Weights of a small GPT-style language model, trained from scratch on English Wikipedia: learned positions, biases.
Each number is 500 + 25 x the weight over its row's rms, rounded and kept within 0 to 999. Layers, rows and columns count from 0. Numbers have three digits each. The size before them is the row's rms in percent of the matrix's.

# down: layer 3 MLP down (transposed), 768x192, rms 0.158, rows 269-300, columns 96-191
# up: layer 3 MLP up, 768x192, rms 0.162, rows 270-301, columns 96-191
down269 097:550499486518502482523523541527478516515475486551538481516496535508523527486449511486483484546495460512466481517547497453549511500509489497510472498503487510456521542527502490506468450471500514481507532479520525507487476456504412521520474527486510497488502499517507486506500482516497484480
up270 094:510481533510468502534503463568523490470482516463526512499479482526474519501513510526504531535528498498472484463522555484490481491515502554519498545525515487460516471509518491491454514460475539480451465482523488484456495478510510470530477490521516530475466522517555511488461463505496497538
down270 095:514499521499538490513538535497565492512462489515502540535495558496522532512473524507479480514562458517464452493503470497491515505555482467539489513493521513493514513482544473487527504497516487461481509528542501491482527472496472521560465503475523522477532480505508499506541497511495497511
up271 105:454502461463539495491461474486559570485539480541487473465486502494453533507514496503551495457522488492502525495513486518524533487505518479484496466544498500463501518512472511500497522523465502449512458473503471525501527475492522500494482478494476473477515484497464507518467489501526524538
down271 095:480485490515474485474534528491477576533459488463504463480426463457489513490457479485560507499518546468469479526531533494488477499466486468490469484490473502486501525501458490495518505505483522524503503446547486546472513499512508521530493486491486535473461494479528490522480520494533529541
up272 103:521495488488532499516464540502544459461497497523482481534509533521536501503514461556535498496487534523467480565491480442489510484463491494467509464477503459462484480487468542532476489465510496470511497530513514534490477485458522490520530488512456495495501526471484526470512519508463502493
down272 095:537502460429525550503511485509498496464458540536527438501494515507492499506495481484471496554455526503484461510531486479495497513502497496523504448511474563520488554524478495553497542514486461500484488503472459489485459501457454494500546468503528505513494487512491509545466520546468477496
up273 096:537475548545529486501483489525529479520508498487458488503494438523512505521492496474503494523466514491452512481477464505493491471496494467515532538520517493512535509496488539488494525471498498474484476546497490512475518459479564452515503511490473497464522502517521518506484512488534554556
down273 092:504486492493502526455522536508457481473509578495486476520512516476502528480480507487497492485489548500518501508526522486447452496495509460510492459482493503514502520484478492509466500520464491526517481539504495480463518526537495507493512542531489493531462491524498458486506512485468483489
up274 104:511495531522502466553463546504491494494519514457480508514511534537475507544513466534466506514510528521512508477499471493503543490512489515541503513498503480447526525463516476497485481495540486473465505488454499498523509476507492522513464474519533498479504458475516435501430479476462493518
down274 108:449497479507525538510521524544509524500505499490508481494501529492465470511496472486545491448478505496475469517486472494469551470508502536469505512510489490513533437498489530497509515478491481481546473498537444498480465515516504457495439512511487495496553518452465527461538472533497466469
up275 103:507458519514446526484504473495503555510490477489503504468525503462532520469511540518465489544493524479449505496509472503485499522473484529508472464531511464489503509539550535495509490494511471485499475526483495467501471518467492522526499544502464473516447530533507531494463520467497509486
down275 111:515469493475478501524516493516486506507563479509523501498483530439521498477502478509475507496511504518523517513487465496504490498541530536497526476532514495464528524513524493459490464484515482455522467509493511481496482462511501494488502485487481498477493574542500492524458531494489449511
up276 099:561459498547443490518482541494465529466488474543530503531530505547499463446518473503501501498473525432456466541460496502486498493525536532518439501491460511522546489496497537492457450482486515495477499488549490509504528546512470513488489506539489495500447532504532490531504531510491489512
down276 096:470462473470486516503527472475523495520509503512498512492533536491516543461464476515481516502450512502496491498489465459483521449518496455495489480486507515525527487497495550489501502508492505492522475492553515479537512498554508505518479472493532493511517548513517451503493506551523516470
up277 104:512535454503474578502538558543516528482495570475484498552532483470490478455478501500514546497490511468470500478480513459516501496490489511465493520503537520513483492465476523481512517480521488504486451505498511522563480508510509538468455537523481493500490538488469563488483474512463508498
down277 098:473502473492475538486511566458447498497454515490531532466512510503447499471527478489503489478476438517462522466465505524497529475491466509508491503478496487523491447476497503516504493517508464538494502509488488460517429508500505561496485503497517487528501520469490500497474467502459560497
up278 101:503487503495537501505471499489482494515538507515508480465484475508475504512457543500513523459488549517497465499536483518463509489510489554473473536512500539453500478494499509482522515520467502464502499475518585521566458453474530497494522547464512469509543504540506515536500519503480500513
down278 097:481496495523481489500519481457502508480501511509508498498518555503480477510541473518477481516478516556482534489519504509468494486515487505530484498491441450488499526482498531472512538508513501505497501504495466495516461491492514526486480495497480490498522494470526504492506452456488497524
up279 095:506514528494547505485474480499516541498503497491492483492511470499474492501537494513477480483527513506490484525506498566496480440450466481507464558492531472484560514481508530506529492485475488497477487533508512525454452503471545438518474463515477500535523540420493503517530513523510499499
down279 095:554500471521496483549477474496464485493493488491447532508505513522510545528468458495510488526519524530515562540472498471507499545529503462516499525498504492511473509465489502476523523481484542499560521502481462496488532469507464509478527507510524512511446447503534512502510475470468475469
up280 103:546491473523463466497513479518466517515508492539523516494469509523478467448492520496513501469524482481521497495494548497486551479512470466522497466540512497508465491519545471519531515500512485483503547514505486550481492507498460530468480490501519481538506505500509485569526503514522494554
down280 096:482456453504498469499474485501488541531502478542505529480515461506532541492509492521520523459478498513516501488499484505532484496516461467495544510477504447509511563516450473528489545484508483502500497508558506505546534479487531535500517519499471490515503508517545495545497534481489469531
up281 101:523493523488495536518471495548538495497488448527537532551514476520505526480506489467493506498492436494518531518512496529525535505481522513494493482556528493508508460519491436515486517456510502478515467474506477488536510487504457507480507501427478502521504515496458509537506500509468529481
down281 085:501512484470491517536497498470507531445491501535497489508450518453506515502505489485494468479480476485521514492540490485474513509482525483479468459516491513570462501475515473529452552466470481490473448508503472498488489458567476516464563535509497475501509488517504477534500540524527527513
up282 109:467453460485491489488473509482497512519533517493470501490533544510495528454521491528457524528517506531513528507484495503505507502516467531515492484525505484481469501503491520508515560513534446488526507521553492553540488526506539454514491482500506486481533502518467469511448500524545467483
down282 101:473482493482499509488535491525470501498530538508479502456520541488491493468585496508480565520527509486495517532529518478469530479518483478456504515499520453477493517511492470522489509510532496466517519480528494490533482510541535523503498480505505500509435482527496473535459508521509523492
up283 094:524478512483476507503540498537513503472525495501516488493481518526476458495459495524541529438495440453522486465466464529512476495486527500472510495485482499527489483536522497524463529463512508525507494522469512446491460535460519468514510506505506503507533533485518551508503502445445530511
down283 093:475455519513490508490514460507499544502516517523460487472519453517440509516468488483473511528513529498503470505531494517511507510481500475505491492474473473549484461515536514536505457496516536498481492540546501500500489500489516479509510493490511488493479490485499495449517515490454498498
up284 097:531516525509528503505504518513497475512526527437504494483532517485464479546510536503521458502525542469471544516490513463497501507498423513456533482510515468491464472457479461530511484521474543501497490508460492440468539514490509476501487505482501513509522489498478522508499481510537522504
down284 095:464504523474513473531460489517548487518483514537492533477483507528500515500492514509470504527537487509499507510507496540494510501490495522475502489458480502551523516488484528505481502495496473525480481520526490506505483486467490487501519483523505517524512460481484485485551519484499497481
up285 099:496485485488452481565493449508514542503519492472528497476507505507460493539502511527505522498472469450484473458500499502509546526472498492466471507506530497512496541497465516502520485521524470491500460488562496521446468502503508517479514488516467491451477489529486494482484502516494474553
down285 099:506487504462504513533540491494497530503498500540517510496513500445457494496520493457491507453546508552490486506470523460498450501511514517518486438515510536506492466543523492494504467480482485520492499470513489526514500503482514492517465501524490475520528494497504507517531507478504512505
up286 113:497489497566513486471470504497515454500514423474490495532536461444480482491521479464498536497538505490467496485473518485539493456485507486469534448529501463497482464529486504505444528471561481510505494513477482493480519513488465479467507534528486491530484496531515480512469505524461466522
down286 103:508512513487511454515507460487516474481518482517473468457553408533430458535541452514527545531498475514480506491506506493505467487495493520513487505533468547474506481484484457546489462488487484497512510516450505520483520488511504468529472528498534535504480494513448505511497469498520511483
up287 109:494491517516473509514461512510528476518519495536555491505516513485527534481522509504459498480514483522544501508504526518524513501457507519494475505482513506525526529503501528506489463530463533496537564500517523478513524497512526538496532507470472488497485491484486478470506535500524518468
down287 112:484486504510463523492498503512514487543533515483468521533530537528515499501464503470530493495490509519479517474450495547527509463511540466521523508503503491425513520487477519516494487507503503490535503521477519459493509447501468478489493501504526499480488515467531508472513439499534501536
up288 104:484481568539497476510489536530475480528501505513493522515566465474534535512477497531474508504493466487491473514520484542488494456530461555503459473514489543513523501456523462526518515473482486477492510512496532479446553514515537490526477482501504498487511499535547502482485447497486469487
down288 102:502503512470485520528565528525514511523477491507475488478473480471505517491487510492499499474507472469479499465507550508475504467503503543509457538554520508503498492490502493539544516507462540481540451471515528520529518512488474515505490526500521519490493474483481476488519452454542484482
up289 105:517525500510449481464527481498486536520458471442519486505503506530506537535494497505497530501486461501533507517513481559525471483518518504531477510504541478467439487522540552498507504460485492493519512508470549489472489449527495509528490559507464433495502524506497519492489490478492492499
down289 103:530501511493485439519507507469505480524469507490469539486490451509516517519490512471527525455515473520481498530501472488490478529487481438517510532523524465497514495495531499468511515493503489504498515516544526478498569479494554503535478452547503488480504496483535488518500442503486514450
up290 097:494463523480468507517458508507515542512501495501461478510468491507456482520505468500500530481523488524498533527496523510500481464519504533533488511527518457456507510547483495500466505492493531476477471489504529509457486509562479489497458482505491554506538497488529468529494533477476506457
down290 102:536445508475443488488523469471471468514499505470493511468494503505491517494515463531525544532528507436478515505523478494490498487507503484492477568529517516412460475489491511521463511515517528487496469475496496480497493531492542505501486484526523516541510473510503488472519529491512509508
up291 108:498455514545497478503518540460512494527504482513558527502534480486457517524509481512470500505498509461456476526530542537519508459493441479492467509514532555513512524520530491503486466476500493487513508477485490508506512483489534501499481502506487505552482511504510494471486519489497520485
down291 110:485509536525488514573489529490542487506485503548495496497492516466440531486507569561512517484504510528497504469526504535471501473529512450493495499523434503443474432527484506484490490495522480487494473505484460494518529495502539501499488533481507531473526526525475495508499470501517499464
up292 106:501466499496466500477498468467511483496496516512508562501516539473505495518518495514533534524516498521524513542517506472542478513505517502469530507468449514474518496504495483502477524513538453500481527528493511477517536487466508516517520479516460515475505536531493542440480469485504513491
down292 100:488468510465498462501454516488521470509513524460512513507484516509518511464515502488534529561494485524520470420506510526530537505492511483514530507499488536498463506567503515476505507515562490492491503500457537502471523461490500516513534494523466512513518533529530500499473538498496492504
up293 104:503533535519464547511501486450548514493447500494526470480547491502486525489539525484418523503519507520517448479496504530470515470501450511448506510469534539472513524537524515477478475465475464481502538508464524471519511460467485531546497457494471470494500485511508511473487492460505467521
down293 099:464459513487475475532514524504505539511498557497519501514523458507503505502509472481526494492497490489492512481510467562512498529504516488512530466483499499479441539475498523528459495505545497514450486492484529502510497515537487516482470453494531472496506499485505495501549478511484473510
up294 101:484530499516511481531505556530498504528509457496488490482511576514496498482482507518487499515507480532480494534485465466499521494505515481509485538511482485502530485473470491492536506497524528468503512512513542437500517530519495525539502502518489501477464501513535516501491473497527504470
down294 092:537449509482500483489511499489510509496535491509496507480498484516491469457485451501522511474488485526481484509469506493480501430513500496530484504497521509538493514502481485479539502537483497508525474506458487473499506492478497501471507492530500476520479470478509492529504516492482484519
up295 095:513488489502488527468490532494492486501525513498485488485500485519508531467500509491510466477503493519487479499512482499523542505488499441554468489487510534454500508516493504486482458494473497477546447483555489532518498511527490515535471510472495502505478533461523569473525445546506513511
down295 098:484494519556535477518468475479550498517473472501501496490463505503502498485523479484509484487509515491483505479493474500490553516528517504508541525484532547485526501464460468529532470533496508506512508463509464539451509503521483505557530519466514480487484456505504520514479504493469507453
up296 104:497471486511524511535483499509530518457480495480497483466525469527504523540526541477489453496517504536532502452495494510493497531472507536536526531524509546466508492532510518506531491470490466474529490522487526467479510498497472478486479479546454526442510509530478507472460475521503518496
down296 106:486487497536512515483485488511493498490482493499469458524517482448515484472501530527471478466510481499549506500498517484510515528473517509513514511479474536550537493511489449532519487511521501546501501457494455484496503513465467513497506518470521515465474540548508491509515487512454511500
up297 118:481495489533481510505498521494518501519480477517533508538501515482514510499525503517563506492534488491508503482452497464497443451541512538511444543515483535549558517513488490518462522506519497473528559483522481510545474442508479451492492481493518506559488468522483491516487499510489486497
down297 092:496513485517486525493488493469477476500497491512482509507493546492498482517508536521540511503525514506522512462490488473509540482536514539479485579506458514576523550510488517515461476497491492447526509496500499516515492478487511518514508514496505525509489523513503504480499471492490505483
up298 108:527523523468490496494506480500505506482499528491509515508491525530547515467518513472486514517500465484476445511489511466515510476480470483510460488529461541493565491451497518492517504479503496510508542491492504530478495482518452572502508535545516490512513508520483516469516543472472459507
down298 111:552490485438568525526502488476490498521514462494522496451488494497516484492536584489474511489499497484495533463487464530473488507494501503469487505490533495473484526523528501485499492527516470507493495463498510551491501478506506496508515516514492472483464475505510507465517502542505474508
up299 108:464480513448475514440487496534478542497473505558508524528532487476491560496542492502468505440517461526497508530515478503512479525484512524490491530460483446522495493501505530478511515488509481489539474502534522505523480509490526465524487504487485487500532519482582482552485504504505477489
down299 110:507504454502506491511471539478512508511510466503501482553501467506507503492511522501525511495513528566507553513456505487495534465482554458496521475540509510471499532494470460487517506472482556476471488506446481519490512516499490532502496451533529476501511520539470518504506513462532485538
up300 091:543513487534476525511496482486526505457528537482504524456540501522483563495499474551514496514495456510509477491517485469486539500458552485478458522494538480479473493482521478489491514510476522498517480520496519519467480511447487488499468508495522487509479491487486544454481526483510455496
down300 091:502518524503514484517481515516449510486488533487496499463477515471541497539528510502483457488507443514489481505494497530477513513521484512541540453508474527507483523475521532525518507435494478503535491469454445485498499501505468491504515501513493511495499448462513501468530467501474508535
up301 090:531526467470532519539426520535508505489504479516491505527473529491513523501482510498445498530518499454529503505504484506474495476509510488478534498467548484492572546533515475440523471480470498499460506445488492478519510496463535523522504514483486485467452518508482515506520501448496488492